Weights of a small transformer language model.
Size: width 256, vocabulary 5630.
Training: a variant of Muon for these matrices, 300M tokens, 4571 steps.
Each number is 128 + 24 x the weight over the matrix's rms, rounded and kept within 0 to 255. Layers, rows and columns count from 0.

# layer 11 attention key, 256x256, rms 0.183, rows 174-187, columns 0-255
[[ 94  79 124 155 132 155 156 195 151 109 163 143 103 139 129 131 175 107 126  95  86 106 174  86 150 152 142 120 137 115 137 132 105 140 120 157 103 132 114 149 151 138 129 121 162 153 124 111 163 119 130  94 136 146 108 109 111 144  97 116 138 151 150 161 131 123  92 121 139 112 139 160 100 140 115 118 136 127 116 104 156 106 110 111  96 126 126 118 184  99 153 129  85  86  89 135 119 123 120 145 119 118 118 159 111 150 141 118 136 120  90 101  86 140 109  91 109  96 119 153 169 146 103  97 134 116 111 112 148 135 143 132 108 111 122 108 138 148 139 135 105 118 148 131 115  97 148 138 115 137 121 104 133 101 111 156 141  95 127 130 138 186 125 151 119 110 139 159 123 145 136  99 116 173 136 102 114 121 110 104 139 109 120 122 114 140 170 130 140 153 121 130  97 155 108 125 135 120 145  97 155  97 131 109  95  84 151 170 136 118 130 109 137 156 175 139 122 119  83 150 101 144 141 160 160 113 125 152 137 146 140 124  88 104 130 162 129 136 140 163 170 119 108 122 125 167 150 152 140 150 102 149 160 134 101 110]
 [155  64 116 156  97 132  96 146 135 114 138 136 159 121 123  89 114 120 162 126 138 122 138 134 116 149 119 111 128 130 176 114 145 112 148 126 137  93  94 135 112 142 112 124 123 104 124 161 150 137  88 129 158 125 126 124 119 130 102 142 160 153  99 120 139 100 147 131 118 112 114 124 127 121 154 128 111 140 122 139 110 140 117 150 167 119 130 142  94 129  81 130 130 157  83 117 169  99 120 123 116 122  94 152 102 119 153 111 140 150 111 130 126 117  80 123 116 137 171  78 124 101 132 129 145 122 150 121 137 149 147 129 103 161 146 150  83 123 154 128 119 129 174 127 105 118 103 172 160 188 141 114 142 173 177 112 102 140 129 128 118 126  96 112 155 174 142 154  95  98 156 139  94 139 134 120 146 124 151 150 113 160 124  77 138 138 151  95 119 118 103  89 145  90 164  99 143 126 122 145 138 136 123 155 165 103  98 139 131 154 121 140 106  90 133 118 168 143 114 165 162 119 142 119 140 104 123 145 153 169 123 133 121 126 144 113  90  76 139 128 152  95 102 103 109 160  91 104 136 126  91 135 156 133 163 138]
 [153  99 114 141 128 119 160 126  92 143 142 130 134 125  66 116  52 145 110 133 114  98 112 135 147 114 124 126  64 132 147 174 135 135 155 111 137 140 114 151 127 123 102 116 128 107 145 126 173 121  85 101 126 100 125 133 140 141 168  70 144 125 119 146 108 133 140 141 134 144 131  96  94 122 123 142 125 137 154 127 106 169 113 147 142 169 104  94 122 126 162 132 129 121 113 138 135 150 119 124 137 136 107 137 106 122 123 133 164 114 101 118 126 115 179 113 136 158 119  83 120 146 140 159 132 103 151 123 109 119 166 164 148 133 121 120 114 111 124 103 150 128 132 125 125 116  95 123 109 114 144 113 130 113 141 160 113 142  85 120 110 155 113 142 130 172  94 125 120 125 146 134 125 165 170 120 151 102 124 136 124 100 143 115 112 119 115 125 116 118  77 138 148 131 119 143 109 158 126 119 134 142  85 111 161 133 143 141 133 100 124 144 138 127 106 112 118 155 125 132 122 159 124 161 143 156 139 129 103 157 125 115 135 158 115 122 132 150 152 122 125  93 130 145 110 112 159 155 125 164 104 183 157 157 120 121]
 [123 136  99 151 129 103  96 167 129 156 116 111 108 154 144  97 131 145 133 139  86 111 115 103 114 156 162 122 131 107 153 166 153  97  99 114 131 161 123 102 103 146 165 122 111 100 135  82 133 157  86 103 120 123  90  99 107 139 148 122  96 133 144 141 113 142 104 148 184 117 104 144 155 121 110 115 125 119 133  97 101 137 134  97  87 156  92 101 104 147 166 171 157 128  94 124 169 107 144 147 141 166  87 144 107 136 126 119 111 117 123 146 103 138 116 105 100 141 134 117 124 185 106 135  82  95 117  92 150  99 159 158 170 136 164 151 134  61  77 104  87 146 121 166 132 115 118 107 145 102 112 133 130 133 138 167 146  99 109 147  62 132  98 121  91 107 112  93 112 116 120 117 131 158  99 101 133 135 106 138 148 104 116 131 120 170 154 121 105 115 135 138 146 144 148 129 154 122 145 167 129 164 170 149 162 129 105 112 109 116 150 143 134 159 143 159 137  92 106 131 140 126 137 109 110 108 111  77 101 154 132 133 122 140 131  79 141 127 162 121 168  92 180 147 113 183 198 157 113 151 153 110  95 145 184  89]
 [155 117 136 114 122  88 142 125 118 153 136 131 127 122 142  99 102 127 142 130 146 152  95 160 139 126 115 116 151 112 126 171 109 112 125 129 139 151 112 111 133 123 168 137 123 115 148 160 117 127  99  76 115  84 122 141  95 123 149 139 145 139  84 162 139 113  86 125 146 104 113 129 109 134 173 125  93 138 120 101 174 123 116 141 154 127  95 144 130  79 167 128 138 127 141 143 156  98 117 122 173 138 138 110 144 150 129  97 152 122 103 125 120 129 109 154 148 129 101 119 131 129 111 146 140 131 120  61 109 128 163 112 157 101 146 109 163 147 119  79 152 147 118 116 135 129 112 127 159 122 119 171 132  85 105 134 128 148 113  64 110 111 116 142  97 124 162 129 125 131 139 168 130 149 125 129 124 133 142 151 127 102 125 151 113 140 124 155  83  98 113 146 109 107 129 146 147 155 153 119  92 121 130 106 112 172 101 142 114 103 155 133 158  99 141 129 173 140 102 121 137 123 159 131  96 130 114 159 114 135 126 127 118 106 146 122 123 109 120 150 136 137 102  74 140 143 168 124 137 169 129 138 126 166 116 137]
 [194 129 163 106 155  75 166 107 128  96 145 137 138 116 110 146 155  93 115 163 102 126 149  94  91  99 153 121 110 119 144 144 131 135 139 142 132 173 107 128 135 146 147 110 104 123 131 124 194  84 126 138 116 118 101 160 156 120 127 145  59 120 134 142 125 137 139  97 101 138 104 155 108 129 103 120 131 123 142 168 110 161 126 125 123 121 104 133 124 148  97 152 183 100 145 150 163 129 125 138 150 117 122 119 194 102 126 134 125 127  99 109 142 119 167 128 135 104 145 117 100 147 111 102 126 111 138 149 127 156 132 137 145 172 150 112 177 133 113 130 136 159 178  99 143 144  81 130 124 115 113 106 136 158 172 156  89 147 127 117  90 112 153 146 123  92 134 144  99  97 110 123 111 116 104 106 113 116  92  81 124  57  99 144 141 121 118 111 129 126 135 155 149 105 128 112 156 117 130 130 159 135 148 115 141 130 152 122 139 125 153 141 154 120 149 141 160 136 157 121 105 151  77 110 128 127 136 156 125 129 112 111 128 147 151 124 147  98 119 176 121 125 178  87 106 134 118 140 115 100 137 113 121 153 172  72]
 [103 152 106 133 164 115 142 156 122 114 157 111 117  87 133 126 149  81 121 110 142 118  98 146 119 132 107 128 106 116 129 136 122 177 156 130 140 153 125 108 128  89 136  95 118 154  69 112 134 124 138  90  88 137 124 138 123 162 145 147 155 161 129 103  98 118 141 148 171 174 157 119 112 139 133 135  87  91 115 133  94  75 116 103 122 153 110 121 125 104 159 134 127  85 149 135 151 114 173 138 156 132 128 150 148 144 151 100 140 128 100 164 136  99 133 150  82 140 124 158 135 133 149 133 110 137 138 150 130  87 126 115 131 114 136 126 104 181 158  94 147 142 140 146 125 140 146 101 113 170 103 109 177 107 166  91 118 128 108 147 130 137 152 122 133 108 171  75 144 130 100 131 136 102 179 155 107 161  75 118 134 150 138 126 130 109 106 142 106 156  75 105 156 154 149  85 144 132 133 146 151 100 113  93 148 145 144 146 123 150 136 171 165 125 147 141 117 110 133 116 163 123 122 134 143 130  92 122 155 118 162 117 119 177 131 162 150 107 100 100 138 164 110 118 136 154 131 138 100 123 153 162 141 147 129 111]
 [ 70 137 157 164 168 137 153 114 141 126  92 139 138  90 171 134 122 126  89 138 121 115 156 115 112 107 143 115 119 159 115 150 137 143 129 126 140 138 128 117 137 152 140 117 143 161 126 136  91  92 137  69 118 167 107 134 136  94 127 132 137 131 146 119 126 116 106 141 138 111  98 153 139 127 141  84 115 101 125  81 138 127 129 140 124 146 155 126 110 121 132 134  98  97 129 123 124  94 143 185 154 118  93 141 102 114 155 143  87 154 116 119 117 117 171 123 148 157 119 170  87 104 134 118 146 130 110 153 114  76  92 159 138 116  94 164 103 127 146 107 144 121  82 106 136  82 156 150 154 108 159 119 167 161 162  84 145  84 153 130 147 102 151 137 138 140 147 123 135 154 109 113 104 142 154 153 148 157 157 156 121 118 112 128 102  81 152 119 161 114 162 126 102 118 135 164 125 116 115 133 124 129 152 122 148  91 130 120  74 137 100 142 119 114 116 105 140 106 142 167 142 150 100  88 125 111 105  78  90  97 115 128  96 117 133 167 110  90 110 136 109 161 136 115  96 148 163 121 145 105 173 156 160 139 144 119]
 [149 121 129 163 107 130 100 115 109 134 154 102 133 102 165 104 146 140 129 178 142 150 142 138 166 132 115 135 126 153 135 138  77 129  99 140 130 153 154 107 126 121 143 163 125 138 125 118 163 145 138  97 143 147 111 142 126 120 132 146 102 123 120 149 102 114 140 139 138 146  98 163 137 120 102 124 138  93 143 173 128 135 117 146 183 177 110 113 130 129 144 167 143 119  80 112 120 152 141 121 136 126 147 126  91 107  96 139 119 131 115 139 107  71 138 100 139 161 142 165 155 156 142 146 123 108  98 132 125 129 129 154 132 141 136 127 113  90 169 150 122 117 140 134 119 133 128 107 147 135 115 134 114 103 175  92 124 143 122 140  65 174 109 115 102 122 111 111 114 119  99  97 102 109 140 118 190 162  95  69 137  78 107  85 115 119 171 117 126  98  95 133 102 142 115 110  87 131 128 134 129 134 136 129 125 126 122 156  96 143 199 117  75 126 119 121  80 131 108 145 171 121 166 182 117  97 125 135 123 103 146 121 110 135 159 114 140 149 108  88 126 124  94 125 158 126 117 103 106 107 123 145 121 107 164 105]
 [ 80 159 131 140 132 159 114 123 148 140 121 128  79 127 101 122 150 133 137 123 135 137 122 101 119 110 146 102 107 119 147  99 123 126 144 123 150 115 121 163 107 148 119 117 151 120 102 118 141 139 144 187 131 199 158 131 124 152 114  97 102  91 118 146  96 101 154 121 106 148 101 103  94 157 139 144 106 140 136 106 124 114 105 165 141 141 154 131 101 114 137  79  76 111 121 139 123 153 125 119  96 145 140  73 152 113 121 164 127  69 103 153 130 173 160 136 141 110 115 157 112 120 154 110 142 117 113 152 147 160 114  96 141 148 146 135 109 134 164 141 139 129 156  73 160 111 111 153 145 171 124 138 110 116 153 181 132 105 119 119 112 146 169 147 123 120 108 178 143 119 134 149 127 115 130 109 143  85 126 116 125 114 125 104 136 144  97 113 170 181 121 122 128 160 126 149 163  59 127  72  93 141 123  82 105 148 117 102 112 147 113 106 151 118  79 140 132 144  97 155 120  81 141 129 101 188 120 109 151 125 122 114 137 113 112 165 143 133 111 146 165 131 167 131 141 131  79 151 122 105  93 158 133 173  90 168]
 [100 106 140 171 127  94 124 150 136 144 127 148  96 129 106 122  99 147 121 136 170  88 125 142 143 150 122 120  98 132 141 105 108 156 145 105  57 124 150 115 102 151 120 116 104 151 104 152 134  78 131 142 137 103 112  95 149  97 115 127 126 124 102 141 148 126  93 116  96  99  92 162 131 109 131 101 137 155 125 129 180  82 135 127 123 144 134 161 131 102 113 141 133 127 130 146 125 146 145 115 104 111 109 102 115 118  96 121 113 150 124 128 165 102  96 125 116 141 127 119  86  98 113 152 147 123  97 153 131 157 105 160 113 108 123  97 133 100 129 126 128 126 128 153 148 125 129 119 112 122 151 157 146  92 124 111 114 111 121 116 122 120 132 109 139 158 127 114 122 145 141 134 106 115 153 107 123 145 125 119 121 134 188 110 159 117  93 148 125 124 102 130 123 123  94 155 173 161 147 125 135 103 112 135 130 102 149 130 167 118 135 107 104 128 169 158 133 155 142 125 115 142 130 153  67 122 177 120  89 113 136 126 159 154 122 112 156 132 127 126 117 117 135 140 134 154 112 141 116 103  97 134 148 145 106 114]
 [124 117 114 130  87 103 104 128 147 111 114 147 107  95 117  83 137 130 126 145 155 153 112 111 144 169 160 113 163 138 125 146 167 124 122 131 111 149 151 132 100 126  91 142 111 115 118 138 108  63 132 130  89 101 131  99 147 106 135 116 119 145 140 133 183 155 134 159 110 121 155 168 150 124 170 111 140  90 147 123  96 138 135 154 136 135 156 116 119 129 131 121 106  82 104 114 123 142 173 120 104 104 120 140  87 161 153 115 193 143 116 122 171 131 132 162 135 158 136 110 169 101 147  93  94 144 136 132 133 126 138  78 153 132 105 122 138 114  96 113 145  88 163 113 122 136 154 125 117 127 149 147  94 126  95 174 156 124 133 116 114 120 127 127 147 171 137 167 110 108 138 130 118 125 170 150 138 123 122 115  96 108 166 152 121 137 118 167 124 116 128 160 143 149 137 109 150 108  94 134 114 112 117 116 124 106 123 113 131 155  99  95 114  94 121 156 126 105 145 158 105 108 127 137 151 170 102 118 121 126 143 145 137 121 125 119 127 134 125 104 151  70 137 133 130 138  85 119 149 134 146 119 142 124 114 134]
 [122 113 106 123 117 101 142 116 140 131 100 115 181  73 149 140 131 153 100 115 115 125 146 103 141 120  79 150 157 147 175  98 138 169 119 127 143  91 117 115  96 154  92 149 146 138 134 113 134 138 123 165 158  91 122 114 168 121 183 157 134 154 136 150 134 119 125 110 122 153 146  96  98 147 152 124 118 110 144 179 156 138 171 115 106 112 141 140 156 152 163 124 140  99 142 138 140 147 150 122 108 114 126 108 104 105 132  93 153 112 142 153 161 158 170 119 121  96 138 109 136 137 101 108 153 116 142 116 118 128 136 116  92 116 172 134 142 129 142  95 131 107 136 129 125 133 134 158  96 131  91 132 148  83 140 136 117 131 119 109 125  94 119 105 114  94  93 128 127 138 112 145 154 128 159 129 166 196 118 141 100 137  94 106 135 114 144 139 155 117 113 103 129 113 122 136 119 135 162 121 129  72 156  92 127 178 118 158 126 104 151 121  99 146 132 160 121 131 119 118 149 133 138 125 142 150 137  98 157 136 135 146  88 128 131 147 129 124 125 152 116 132  87 123 114 113  77 138 137 144 116 106 109 109 139 155]
 [119 124 134 113 105 110 117 147 133 145 111 181 107 129 109 125 118 163  92 109 162 100 124 107 139  99 145 127 119 133 131 163 112  90 115 120 117 117 170 156 103 152 124 143  87  92 123 105 133 148 119 118 136 128  68 146 158  90 134 113 107 122 170 157 137 176  80 130  97 159 156 158 125 135 156  89  79 123 153 155 132 127 133 131 178 124 118 173 139 171 119 130 103 107 117 148 166 143 124 113  60 133 148  96 119 101  89 144  99 139 136 142  97 154 115  94 125 132 152 163 131 102 109 136 107 102 119 138 162 110 146  91 124 111 148 138 111 116 150 112 160 167 172 126 106 114 112 141 146 140 126 139 127 160 127 129 115 121 131 113 106 156 124 137 141 141 121 126 129  89 119 139 130 146 122 161 186  85 138 144 116 136 146 102 150 143 129 157 131 106 183 153  94 132 124 133 168  88 110 103  69 157  75 101 117 151 180 132 118 149  92  95 158 160  91 147 133 145 167 151 125 137 165 125 131 124 157 130 111  96 132 122 132 148 110 163 152 124 161  89 124 135 146 133 149 132 141  98 116 138 150 138 161 144 131 106]]
# layer 11 attention query, 256x256, rms 0.179, rows 175-187, columns 0-255
[[156 106 147 136 160 147 132 119  88 147 164  90 161 147 125  92  74 132 160 165 142 145 138 155 122 107 157 129 115 122 112  98 118 113 136 158 117 110 113  91 144 128 102 137 106 163 117 115 132 125 146 154  83 128 132 148 138 104 110 115 112 123 123 112 116 143 152 127 146 149 105 130 155  79 148 148 145  74 107 159 111 148 108 134 112 117 119 145 123  96 117 134 106 120 150 122 130 125 118 128 141 147 108  96 139 134 144 181 119 135 140 140 100 102 139  98 105 114 115 164  95 134 132  94 105 107 101  94 115 112 158 121 209 108 108 116  96 141 153 107 105 143 163 143 177  99 139  91 107 175 119 101 123 114 133 175  97 169 144 128 149 131 179 137 156 146 156 111 110 169 108 133 134 146 101 122 122 148 125 105 133 138 117 108 104  98 119 124 133 148 111 123 122 144 144 153 150 161 146  92 147 102 167 148 136  74 130 135 128 155  95 111 127 132 130 107 152 104  74 147 106 137 134 117 139 133 115 126 166 169 116 152 101 138 149 111 151 107 115 132  90 122 116 153 114 167 141 133 137 114 122 137 127 149 162 103]
 [112 113 125 131  97 118 128 169  79 137 117 129 126 152 117 131 141 137 142 122 151 119  86 115  70  92  97 147 122 148 152 108 112 120 111 122 129 113 126 105 163 139 113 151 155 161 174 103 163 133 122 100 109 114 121 123 122  74 152 121 116 150 131 149 109 128 145 149 115 132 168 145 171 145 126 128  95 130 131 147  99 147 127 111 114  98 118 119 147 133 117 144 148 132 102  87 127 125 123 123 171 156 129 121 120 157 117 143 131  97 109 113 118 123 155 124 164 111 110 164 145 140 129 112 118 146 124 124 134 122 137 136 115 108 174 135  99 142 172 119 144 135  90 137  88 119 189 130 142 126 172 126 128 135  86 117 116 132 164 118 134 111 163 111 134 128 119 161 125 133  84 129 122 118 140 126 113 138 109 139  97 141 144 121 140 122 137 102 171 123 140 128 139 113 168 121 162 159 109 145 152 126 104 110  91 116 140 144 163 152 135 111 118 148 129 107 103 153 130 150 141 119 135 141 100 168 144 140 145 138 156 159 144 114 136 120 124 154 174 129 101 166 115 108 115 169 125  99 139 108 155 123 121 129 152 164]
 [203 151 161 160 121 152 154 120 127 152 105 146 130 141 116 124 146  95 100 143 114 171  78 131 133  92 103  83 135  99 188 130 188 133 130 151 151  75 124 155 148 131 146 145  85 153 112 126 129 145 118 116 165 126 176 136 101 115 107 166 140 124 118 180  92 159 101  91 101 121 105 147 122 134 170 133 116  90 109 126 172  97 119 103 173 138 100 133 180 124 161 105 121 148 111 115 154 124 112 153 171 106 105 104 122  87 125 188 170 147 154 129 124 118 157 149  90 167 136 125 123  95 145 155 141 178 163 117 134 152 135 153 144 113 137 120  93 111 119 101 133 132 117 125 142  78 195 145 131 112 140 161 132 154 147 119 144 144 118 115 122 130  90 157 104 138 178 149 127 136 101 157 128 146 182 162  84  98 122 125 106 141 125 138 149 150 105 109  75  99 129 104 172 117 143  85 138 135  89 141 153 145 140 125 170  95 135 113 152 131  99 126 154 142 157 142 144 154 126 119 129 110 151 152 157  80 152  68 111 110 132 140  86 162 102 120 108 134 146 102 113 129 141 107  94 127 104 133 106 110 132 106 167 121 126 138]
 [167 126 130 141 148  96 124 159 121 103 114 149  94 118 166 103 159 148 145 153 156 133 143 133 172 124 102 117 135 100 143  96 112 140 128 149 115 102 152  99 129 115 133 137 144 152 121 146  98 110 125 132 150 111 137 155 141  78 150 149 117 149 152 163 148  97 138 129 130 120 156 126 126 122 150 150 103 136 131 109 123 137 102  90  89 112  97 121 128 150 116 154 139  64 167 126 131 169 112 160 153 137 115 125 109 108 133 134 127 108  87 108 130 166 135 148  97 119 104 138 109 112 116 113 131 134  81 163 179 114  97 162 133 169 112 126 118 122 156 143 113 126 130 106 145  64 113 121 152 145 117 153 118 105 129 114 134 131 120 133 137 150 150 158  74 141 150 128 124 129  94  97 150  76 179 143 144 119 132 129 167 161 140 141  90 118 131 153 137 161 101 173 118 134 112  94  95 120 128 158 104 120 157 135 117 112 112 108 108 141 117 123 125 132  93 121 131 119 103  93 128 133 111 152 136 152 117 101 127 105 142 131 120 116 123 142  84  90 134 137 139  37  84 151 143 119  97 100 121 144 143 125 167 128 125 125]
 [131 132  87 104 130 183 111 131 140 130 145 124 115  94 104 124  70  81 191 126 135 132 125 131 158 102 126 194 155 128 128 152 121 125 137 146 112  80 162 108 155 155 135 166 112  99 164 105 131 101 101 118 120 138 141 121 159 136 122 118  84 107 118 113 146 127  99 164 154 128 104 124 136 130 118 160 107 114  99 138 146  83 132  95  91 126 143 142 133 130  94  92 136 145 140 144 133 118 131 115 142 130 133 107 141 131 115  98 125 135  99 128  90 104 154 147 140 114 121 107  94 108 131 150 180  97 131 112 117  92 126 106 116 139 176 106  94 137 166 104 133 112 106  97 123 147 150 120 130 121 135 150 145 115 134 143 146 132 146 152 106  98  86 132  94 133 175 122 110 129 117 146 161  62 117 140 121 184 161 157 120  67  57  98  80 122 143 137  74 108 127 138 164 122  66  75 140 145  99 121 142 133 167 139 114 134 127 141 125 170  87  75 142 142 176 130 104 119  96 121  98  91 160 126 110 170  93 147 130 145 118 109 127 108 124  91 115 159 143 128 123 104 134  93 102 111 120 156 138 120 105 112 151 140 139 165]
 [171 137 170 129 123 167 118 134 123 191 115 146 110 140  91 114 150 158 131 106 135 117 124 162 108 129 122 115  89 134 148  98 128 113 156 125 104 139 114 143 162 101 151 143 122 101 159 135 137 115 141 178 143  96 110 163 184 164 144 102 138 134 138 140 142 106 127 162 113 117 107 126 130 109  96 102 158 123 165 118 122  91 134 130 112 147 136 126 160 166 119 164 107 131 147 127 102 114 119 133 122 132 133 104 152  84 105 119 129 106 146 148 106 110  99 154 173  84 114 112 119  84 104 141 103 100 105 121 133 113 145 106 144 128 134 130  90 106 130 161 127 145  93 136 119 111 130 155 161  88 111 108 139 161 104 136  79 135 108  93 104 139 127  98 182 105 111 132 174 135 144  95 141 103 135 118 119  90 107 140 170 144 104 131 116 133 170 123 117 151 151 133 165 110 100 132 138 162  79 141  75 109  91 147 171 104 137 151 106 131 149 135 140 139  92 154 122 120 127 125 132 180 157  85 117 119 153 158 123  96 126 101 119 109 140 117 144 115 118 131 136 203 125 132 147 143 108 132 137 165 169 148 151 106  92 161]
 [131 172 157 108 116 133 121  91 142 138 101 165 131 121 122 122 131 100  99 118  93 125 139 170 119 148 100 135 127 108 139 134 110 140 137 139  66 145 121 134  72 107  91 107 135 153 151 130 118 140 118 158 121 162  92 125 113 169 134 153 133 168 124 141 121 137 174 152 114 161 131 119 112 129 104  76  98 100 100 140  96 107 138 126 136 157 127 131 130 100 190 145 144 145 110 161 120 131 172 136 121 125 125 147 186  85 104 136 132 132 111  97 116 123 137 107 131 124 113 104 105 128 178 136 153 151 132 160  99 124 128 132 101 129  95 126 119  79  96 117 139  88 116 134 155 124 162 158 126 131 132 144 115 105 157 139 130 136 138 133  99 146 117 128 171 132 140 122 156 112 118 141 134 143  96 104 111 167 166 162 128 157 115  95 155 171 147 126 163 136 124 155 102 113 108  91 126 112 127 121 154  95 127 155 128 147 125  83 163  96 159 200 121 124 135 120 146  97 133 114 129 126 140 155 126 143 145 133 119 169 141 147 109 121  81 135 134 129  90 144 125 130 121 113  94 147 101 119  81 123 165 110 104 118 110 153]
 [185 126  96 139  85 143 133 115 114 141 141  95 120 177 167 103 108 165 109 162 135 129 114 119 112 171  90 148 129 153 132 134 182 140 137  99  72 138 137 144 157 103 135 137 102 127 145 105 129 131 139 108 100  94 118 147 125 168 134 133 107 115 121 167 142 129 135 110 145 109 132 153 107 107 115 103 135 122 101 133  84 128  89 140 179 136 111 114 150 138 134 155 124 143 128 133  96 107 137 163 143 120  83 154 140 164 144 135 112 136 143 211 161 145 136 123 119 151 126 166 126 112 122 166 113 148 150 138 132  96 175 141 166 125 115 125 140 146 158 120 144 142 124 141 158 130 133 104 110 141 114 122 115 135 155 133 151 121 140 141 105 119  99 135 177  83 156 125  99 107 166 142 146 137 149 158 119 117 134 137  89 140 123 126 109 106 112 125 150 127 105 115 141 108 117 106 127 136 117 144 125 200 158 119 133 123 140 157 159 114 151 152  82  97 112 167 137  87 110 143 121 160 134 100 138 158 135 142 125 162 127  77 161 142 111 124 120 156 204 119 128 153 128 148 174  96 163 112 100 140 164 124  98 131 106 120]
 [ 14 156 113 137 136 146 144 117 137 144 110 131 159 153 110 142 136  91 141  58 123 129 178  88 150 147  82 143 131 106 116 131 157 138 115 133 126 161 132 143 155 136 123 148 135 114 137 127 152 135 155 133 127 124 106 138 140 142 116  89 108 126 142 140 145 146 107 133 116  98 159 125 151 139 150  94 111 142 120 145  88 175 156 174  84 136 158 116 155 144 102 116  94 135 115 146 140 126 130 145 114  73 156 147 106  99 139 114 100 150 120 157  84 128 162 121 137 120 184  76 127 135 122  80 146  60 132 173 125 144 140 115 140 127  97 155 143 138  99 149 123 154 137 147 114 117 107 138 144 106 129 141 156 123 139 175  94 122 121 160 145 150 115 140 153 113 146 135 151  55 148 154 112 139 159 131 150 140 122 121 161 128 118 111 112 129 126 144 165 117 127 112 112 146 105 151 116 132  70 123 135 147 123 113 131 109 162 145 145 137 120 110 114 128 125 110 150  84  93 159 142  96 135 115 116 124  97 150 146 126 118  96 101 106 132 126 119 123 147 164  94  96 143 161 149 122 136 138 102 154 119 143 117 138 123 138]
 [108 123 113 184 112 125 102  97 125 137 131 147 108  96 149 157 140  87 114 112 108 154 117 135 111 113 107 154 116 144 160 129 103 136 103 130 111 147 136 136  94 125 113 155 136 111 116  86 107 147 140 117 108 117 137 133 147 107 136 150  92 164 142  98 132  93 124 143 151 115 129 122 147 136 149 123 153 124 145 118 130  99  90  97 120 117 143  92 110 138 137 149 148 136 125 119 151 147 131 119 134 139 107 161 142 114 120 127 114  99 127 138 173 134 125 136 126 130 130 140 158  84 113 141  96 136 139 111 119 120  96 110 122 175 137  97 136 106 160 113 133 138 140 129 171 112 116 134 122 136 172 111 153 108 137  93 157 138 130 115 131  67  99  92 189 149 114 116 137 122  68 127 110 111 151  89 148 164 162 104 156 104 143 168 145  71 148 159 102 116 132 150 135 166 140 120 112 112 158 129 132  84 148 123 109 153 123 152 160 112 180 117 144 112 124 137 135 106 163 146 138 109 110 113 108 132  93 105 161 135 102 126 111 134 136  98 137 133 152 129 130 140 132  96 151 143 151  69  83  97 163 144 162 104 120 148]
 [ 95 157 105  75 138 140 121 131  92 138 110 167 165 160 165 174 124 103 108 152 126 182 103 119 131 141 144 127 135 129 109 134 100 134 129 111 119 134 150  82 133 132 138 146 142 154 154 139 120 140 161 128 103 152 161 125 117 111  98 124 138 134 137 118  93 133 162 130 163 140 119 137 156 147 143 148 164 108 134 130 132  98 120 143 186 130 132 114 127 134 159 146 111 163 123 139 113 186 123 114 181 155 164 111 103  94 136 115 110 158 128 109 182 140 120  96 143 142 119 131 123 108 153 119 107 127 126 202 109 135 102 124 116 118 133 114 122 131 121 139  92 113 104 110 145 141 161 143  90 117 118 106 122  91 132 163 158 130 136  63 184 108  78 146 156 120 140 108 118 139 135 158 155 154 121 114  80 115 141 136 158 122 105 130 134 134 153 124 130  96 101 143 137 105 126 176 121 114  94 110 101  97 154 123 148 150 131 152 123  93 118 119 147 144  99 127 105 107 149 125 128 118 140 162 149 131 129 143 102  91 121  98 122 123 134 123 110 130 137 159 173 145  91 118 142 136 178 122 187 108 138 134 142 124 121 147]
 [118 153 116 147 136 168 131 140 141 109 109 106 119 123 141 116 107 138 131 101 149 147 143 103  99 128 127 114 134 137 100 131 136 131 112 118 110 115 127 110 139 129 115 101 139  99 120 129 116 121 126 116 151 153 160 133 161 191 137 130 130 143 123 166 187 113 101  87 121 149 151 136 127 144 109 100 162 145 168 124 183 150 160 133 154 140 128 124 146  87  97 139 130 105 137 118 110  89  80 166  98 176 114  85 120 133 139 122  75  99 139 134 141 117 139 135 117 129  95 139 140 138 107 114 149 114 122 160 146 111 121 170 110 136  94  97 131 157 132 168 141 124 112 116 125 114 121 144 123 102 165 144  83 156 122 151 127 159 120 125 168  96 116  97 164 103 133 116 134 103 135  97 121 127 102 131 107 124 157 134 136 118 134 110 113 145 104 108 134 105 118 117 148 135 137 124  81 102 122 131 117 147 102 152  92 108 120 131 110 110 138 157 147  96 123 139 109 112 128  88  87  89 138 119 144 127 143 109 120 141 118 140 102 142 133 139 154 126 117 111 132 123 146  89 138 133 120  93 155 134  89  92 118 109 103 142]
 [105 118 115 104 113  97 113 106 102 143 112 164 138 130  97 149 120 110 150 103 106 123 132 141 142  77 127 130 155  97 116 137  87 161 117 163 164 145 121 126 171 112 102 129 161 132 117 124 143 141 111  84 114 117 148 166  92 164 172 114 133 135  91 130 100 141  81 130 145 127 121 140 101  90  88 128 102 100 110  96  98 141 161  95 167  83 119 152 109 138 144 103 110 170 121 150  87 128 138 112 130 108 137 117  46 178 112 118 114 131 127 119 146  81 133 175 136 133 117 145 165 136 170 149 125 160 125 137 140  98 184 130  93 135  91 138 128 128 155 110 131 141  75  98 116 151 114  84 129 160 137 143 124 117 167 187 102 165 142 138 131 127 145 172 128 173 137 128 158 131  88 132 118 112 154 118 152  97 112 104 148 115 163 117  87 123 120 105 158 126 140 118 105  77 152 107 146 116 108  78 116 114 170 125 126 115 157 124 120 119  87  90  96 155 126 175  98 155 138 139  78 119 125  99 127 169  93 118 154 116 106 135 114 153 180 141  94 170 116 170 110 134 143 229 149 148 121 123 142 109  90 128 129 109  86 108]]